python train.py --num_attention_heads=8 --head_dim=128 --norm_eps=1e-05 --rope_fraction=0.25 --attn_scale=0.0884 --tie_word_embeddings=true --init_std_o=0.00312 --init_std_up=0.0176 --optimizer="adamw" --max_grad_norm=0.5 --final_lr_fraction=0.0 --max_seq_len=1024 --dataset="wikipedia_en"
Each number is 128 + 24 x the weight over the matrix's rms, rounded and kept within 0 to 255. Layers, rows and columns count from 0.

# layer 5 MLP down (transposed), 2560x640, rms 0.0222, rows 2152-2161, columns 320-479
[[154 160 105 138 110 139 156 138 127 159 110 122 148 126  58 147 140 125 127 149 179 120 145 135 160 120 142  93 173 148 175 119  79 117 135 124  86  82 147 169 130 173 152 105 167 103 168 143 124 120 144  92 126 152 112 127 125 156 151 135 126 126 124 141  82 147 123 111 165 107 117  46 122  91 143 176 104 129 180 144 125  80  98 173 132 133 109 101 125 154 130  86 117 108 104 108 137 122 105 129 140 141 126 118 113 106 155 147 154 121 126 126 119 183 134 138 113 125 112 131 157 137 134 123 114 112  89 109 138 136 117 124 119 119 155 110  93 115  84 125 146 125  92 105 130 121 115 144 186 108 121 142 134  97 102 111 156 106 144 146]
 [ 98 126 146 160 148 181 150 144  91 120  84 105 148 153 106 132 112 140 205  81 143 126 134 142 136 165 111 164 128 117 201 163 118 198 102 111 116 149 120 138 167 129 109 106 128 170 138 139 133 110 167 120 186 135 119 149 105 135 123 180  79  76 141 153 114 128 128 172  95  65 116 178 132 144 121  90 111 149 115 155 150 150  89 110 132 122 154 150 147 101 113 138 126 101  77 134 113 116 136 102 116 115 110 157 136 110 156 102  95 143 154  87 115 138 148 125 120 146  91  97 102 113 151 101 166 142 109 113 140 121 170 113 117 119  87 201 149 145 100 116 132 151 157 108 129  68 141 169 114 133 117 153  76 120 130 122 143 133 110 161]
 [125 132 133 120  63 103 137 136  92 145  99 119 108  94 108 166 134 141 162 153  97 123 147 120 132 139 134 131  99 183 117 127 113 162 158 172 133  92 109 108 103  92 123 112 129 111  99 141  83 169 145 125 120 140 109 164  78 114 134 152 100  99 134  72 103 158 134 117 124 105 143 126 127 106 127 114 105 117 133 117 113 124 136  93 164 121 115 110 116 120 148 122 117  98 165 121 149 111 143 112 153 189 114 100 112 108 179  92 151 144 120 109 121 164 113 121 131 122 173 149  92 166 123 159 126 113 128 124 153 115 143 149 142 157 130 153 106 140 112 130 146 117 163 151 116 163  98 137 153  88 141 141 128 170 165 124 122 158 159 165]
 [128 183  90  96 135 132 159 129 142 114 169 103 124 115 107 180 130 164 138  89 138 129 125 123 152  98  80 146 152 110 144  93 148 109 166 116 124 135 140 119 116 110  97 101 154 126  82 112 139  66 110  69 128 135 121 133 127 120  93 153 150 140 144 138 169  93 129 129 133 119 124 129 151 125 134 141 162 120 123 119 174 108 131 152 164 142 133 142 105 130 108 154 116  88 123 119 123 111 119 108 119  93 145 103 134 144  96 154 123 105 160 125 137 119 121 128  87 144 116  95 129 149 128 135 109 166 125 151  74 105 124 124 138 104 143 131 149 115 105 131  76 150  81 145 145 107 143 129 182 147 189 141 115  96 134 129 176  94 119 113]
 [142  77 148 116 166 127 155 185 101 133 119 156 109 103 133 134 122 127 175 112 131  89 123  78 104 151 143  75 153 126 151 148 130 131 114 139 155 115 123 142 100 147 116 151 122 139  82 136 113 115 136 126  91 165 150 118 134 137 103 145 148 126 125 165 103 133 150 124  81 120 134 160 118 116  85 160 129 106 139 107  97 172 112 138  67 112  77 113 113 102 146 121 173 138 120 100 110  97 162 142 131 135 113 116 111 128 178 133 110 155 141 140 161 141 141 111 150 102 137 131  99 160 127 149 143 145 124  95 153 109 115 140 113 148 128 110  93 144 116 127 119 131 106 179 133 160 153 138 129 115 141 143 140 103 120  64 134 129 116 114]
 [100  97  68 155 118 136 158 105 128 101 107 131 148 116 135 120 158 157 155 111 118  78 115 125 105 124 108  72 137 108 164 117 113 109  98 170 154 151 136 102 104 145 164 148 152 148  87 133 141 121 160 109 106  86 193 159  88 174  96 138 149  95 127 136 136 106 141 116 162 123 112  58 138  97 103  90 139 151 126 132 129 110  73 140 179 145 139 144 139 164  83 157 135 155 159 113 156 116 142 131 143 174  75 136 126 112  99 178 141  75 126 135 105 182 136 142 113 149 117 134 169 131  79  62 147 149  95 128 128 153 113 116 121 151 155 173 149 128 138 121 167  94 109  99 108 102 119 192  94  59 140 103 154 137 102 126 131 116  92 120]
 [110 136 147 101 151 127 125 129 130 161  84 144 106 114 118 127 160 109 120 156  60 121 126 130 134 157 131 140 115 110 159 167 165 110 126  75 118 109 159 110 117 113 107 170 168 147 138 169 164 125 135 150 136 103 111 149 114 132 131 139 128 110 124  81  83 118 138 135 155 106 159 122  98 129 106 120 133 157 139 119 117  93 106  97 175 111  91 107 159 134 135 139 122 132 142 126 151 104 130  94 115 148 141 127 147 143 135 151 110 126 119 136 127 170 154 153  97 130 100 125 123 128 129 107 160 110 173 162 123 126 133 130 124 139 115 134 102 119 134 110 129 136 132 145 108 166 107 140 100 101  98 122 109 142 108 122 158 151 164 145]
 [125 165 167 170 144  62 111 161  85 127 202 102 154 146 120 136 109 132 103 114  84 189 110 119 104 150 138 169 114 115 105  87 115  83 141  95 171 129 172  99 154 112 120 129 140 157 199 145 140 151  96 188 129 130  99 126  99 140 118 120 145 136 101 136 102  92 129 127 184 135  86 128 134  75 106 180 148 114 157  65 114 117 128 140 153 123 137 146 124 163 133  98 136 133  93 106 148  96 139 168 146 171 106  95 167 169 167 169 136 151 103 147  61 118 119 161 196  72 133 150 119 188 100 135 123 120 136 137 188 133 107 139 146 173 103 110 135 122 171 118 128 133 151 154 145 157 147 145 106 135 112 155 138 147 138 121 149 113 109 116]
 [117 177 139 166 109 121 118 131 120 102 131 123  87 132 151 166 154 134 112 143 134 115 117 133 111 126 113 153 154 158 126 118  99  93 149 150 105  90 136 120 107 144 124 183 122 133 181  86 110 148 124 140 110 125 120 145 102 120 100 129 134 128  91 147 135 119 155 149 133 140 107 192 129 131 120  86 107 139 165 149 125 150 132  99 160 147 110  90 107 151 144 133 133  86 123 147 117 135  95 114 109 157 138 156  85  94 124 140 132 121 120 149 124 125  86 135 143 111 139 171  93 128 106 113 127 121 145 113 145 145 164 130 135 123  98 111 109 139 140 139 134 129  99 125 159 145  91 128 109  98 145 116 122 128 136 141 102 145 115  96]
 [103 102  96 104 190 160 105 136  81 143 125 130 138 155 112  99 117 138 131 102 160 132 157 117 150 130 124 154 132 125  97  97 126 128 140 180 154 116 129  87 163 103 156 149 120 111 142 115 122 172 120  83 179 180 150 111 165 115 126 130 125 130 164  95  99 153 101 123 143 135 145 142 128 125 137 130 138 133 116 158 117 111 139 140 120 112 126 123 152 129 120 159 144  76 121 173 121 124 176 160 133 114 154  95 156 100 122 147 114 123 156 132  92 150 157 139  91 145 139 143 139 101  99 131 125 134 105 140 105 124 145 140 130 153 120 110 128 120 106 112 137 168 122 135 105 131 156  91 173 144  94 148 136 120 149 130 143  98 129 106]]
# layer 5 MLP up, 2560x640, rms 0.0253, rows 2153-2162, columns 320-479
[[104 129 132 167 126 151 112 132 109 136 127  60 151 106 154 126 173 149 113 145 150 137 124 136  99 176 104 130 111 118 185 140 137 101 142  77 143 135  96 110 197 106 122 129  86 106 143 150 130 178 171 135 144 121 139 174  97 137 132 117  86 146  86  95 147 132 168 138 147  81 117  80 127 187 115 150 115 121 143 149 123  99  95  93 148  93 150 156 149 102 162 152 168 117 114 124 135 108 104 190  83  82 152 151 143 149 123 128 135 165 151 119 123 145 158 143 153 144 129 117 165 102  98 176 100 103 140 111 153 161 143 151 129 133  98 124 130 114 156 179 119 191  67 114 100 120 133 116 132 103 171 133  79 101 112 141 114 132 112 159]
 [132 140 120 173 112 147 142 133 135 124 145 119 106 152 151 168 115 132  88 152 107 136 136 139 147 134 142 120  91 141 149 131 114 114  99 161 115 125  82 128 124 112 123  86  95 115  94 129 132 129 122 112 130 146 128 179 153 110 123 122 130 118 138 148  92 145  96 124  97 125 135  74 180 128 139 149 133 138 171 165 140 128 130 121 161 149 126 108 122 162 143 122 148 100  88 116 155 117 138 169 129 133 165 117 126 131 151 145 132  94 107 129 176 139 123 109 153 101 122 147 139 132 129 144 136 130 159 146 115 136  96  93 123 152 152 124  92 165 139 151 114 182 152 136 127 139 173 152 152 132 194 106 137 105 141 132  77 114 102 112]
 [ 97  68 139 142 123 117 106 139 104 136 139 115  92 119 115 117 138 107  99 185 113 131 108 108 170 128 127 131 114  91 136 143 122 124 118 123 156 127 147  95 184 151 113 142 139 163 141 152 119 167 174 145 133 176 130 122 105 126 141  78 129 104 108 132 126 128 100 126 123 131 126 131  92 137 148 106 118 132 123 146 136 132 105 119 124 118 125  88 127 158 113 170 148 137 124 101 132 154 132 135 132 171 129 119 139 148 163 103 106 160 101 142 117 108 111 117 154 147 157 150  83 129 130 148 105  99 113 148 143  82 130 133 156  96  79 167 119 151  81 137 163 135 140 106 136  99 149 138 128 112  84 139 123 132 132 143  95 144 128 139]
 [ 86 114 128  99 138 138 150 133 134 148  99 129 121 115 118 136 151 161  89 125 149 125 118 109 105 178  85 160  98 112 116 149 142 163 137 146 129  92 118 119 161  93 184 147  81 119 170 129 108 165 107 116  92 137 128 127 130 119 152 130 135 110 151 177 138 105 158 135 124  99 117 131 107 143 141 170 104 140 110 165 105 142  85 149 106 110 147 160 148 148 109 157 167 117 127 106 133 125  89 101 138  96 142  94 157 119 145  98 207  89 128 127 144  92 141 150 149 160 153 106 115 150  88 149 140 130 152 108 140 101 148 133 162 116 127 143  95 149 115 129 132 151  99  83 147 116 135 100 123 184 165 112 136 120  80 119 111  93  82 113]
 [132 128 115 122 133 121 157 145 159 194 142 144 145 150 150 147 144 143 127 163 128  98 141 113 139 200 137 135 135 153 157 116 112 191 131 116  82 151 130 100  90 143 143 155 143 163 119 151 171 128 100 100 136 167 145 160 188 168 201 146  79 147  91 119 128 106 126 113 145 130 108 121  99  69 152 161 105  87 156 150 124 140 129 152 159  71 170 140 137  90  80 156  92 136 100 132 162 120 127 115 121 123 154 100 108 109 140 144 103 132 102 118 141 110 100  89 139 135  95  99 108 104 102 165 136 118 126 118 139 160 109  89 133 144  64 109 124 150 129 150 146 194 139  83 143 114 136 194 152 149 106 129 140 159 132 134 193 163  92  90]
 [161 106 113 141 131 155 162 124 133 127 131 118 119 124 165 116 104 124 154 126 171 101 147 151 146 125 116 147 101 127 113 121 151 150 111 105 128 123  73 133 112 125 160 133 139  68 116 156 107 117 123 122 120 124 112  92 128 126 132 116 119 106 128 117 152 118 103 167  99 102 118 135 121 120 159 123 121 127 131 113 142 169 103  99 151 103 132 111  88 110 127 108 145 139 121 150 137 132 124 134  93 106 122 117 125 145 143 142 139 127 117 124 141 102 111  97 138 121 131  89 128 149 132 106 124 103 138  95 142 137  71 132 127 167 114 100 111 136 107 128 160 133 130 119 144 134 153 166 113 100 123 136 151 103 108 116 162 129 170 145]
 [122 139 146 118 105 126 167 149 136 138 149 108 152 100 137 106 145 132 144 112 141 111 111 107 116 154 102 113 107 157 128 117 133 133 143  98 101  78  92 131 133  86 161 141 114 130 159  89 150 144 128 138 128 125 160 170 123 132 156  97 143 125 113 112 170 129 168 121 152 127 162 129 126 102 152 157 167 123 134 153 144 130 112 145 157  77 104  99 161 125 164 112  75 119 116  94 148  98 101 142 130  90 121 100 105 108 154 152 154 135 133 159 124 127  99 148 150  68  75 110 127 127 115  89 157 133 123 122 112  98 123 118 105 134  90 100 118 133 129  80 135 145 113 172 130 118 116 124 100 136 107 130  92 131 133 132 120 139  88 105]
 [186 117 124  91 141 129 113 123 126 179 139 125 132 148 129 143 109 125 134  98 115 168 120  95 143 117 160 122 146 115 128 152 176 152 127 132 144 120 118 144 117 104 143 147 129 138  99 171 113 120 140 116 126 136 154  93 124 112 175 122 148 117 146 131  94 147 147 154 117 117 169  99 150 110 148 107 131 145 113 141 144 120 146 122 133 106 192  95 129 174 131  94 129 182 157 128 101 142 102 152 119 110 110 135 127 132 122 107 133 140 175 147 135 121 131 141 140 108 127 118 103 133 144 147 145  84 140 151 110 112 111 109 133 136 126  87 142 138 111 133  81 100 119 114 123 116 139 106 152 125 123 128 120  88 143 160 123 135 123 108]
 [130 118 102  73 128  77 150 159 145 129 144 156 101 134 165 132 138 139  91 140 140 163 138 121 148 164 129  89 102 132 152 131 135 148 105 134 160 121 158 151 146 153 104 129 146 148 106 163 122 117 109 125  98 112 127 147 160 155 146  76 126 108 141 108 170  97 126 116 127 150 138  87 145 117 131 117 104 151  89 147 121 101 108 133 137 140 108  91  92 116 134 151 108 136  60  87 163 119 195 104 124 136 140 143 139 164 140 135 108 179 146  79 121 113  87 111 129 140 116 159 121 155 146 122 121  89 171 114 161 166 101 107 186 113 126 161 123 113 169 155 120 127  82  91 134 118 137 150 122 140 147  89  90 119 116 123 150 106 121 139]
 [136 137 109 122  85  95 150 131 107 120 139 115 134 120 112 133 121 173  95 152 144 135  56 201 148 164 138 145 161 141 151 173 150 143 126 118 112 110 122 152 146 136 145 120 146 143 128 130 111 119 146 129 131  97 108 156 130 144 151 118 148 135 132 147 132  86 127 136 131  82 152  74 133 134 128 137 183 107  98  99  92 136 113 123 144  90 138 110 116 122 149 191 161 133 143 135 154 172 149 105 112 106 140 143 155 100 141 137 158 164  88  98 132 157 104 104 121  62  92  99 130 116 168 135  74 140 130 128 125 121 137 132 118 135  94 130 163  65 136 162 149  95 114  68 109  93 116  94 135 159 120 115 154  92 122 185 113  80 163 115]]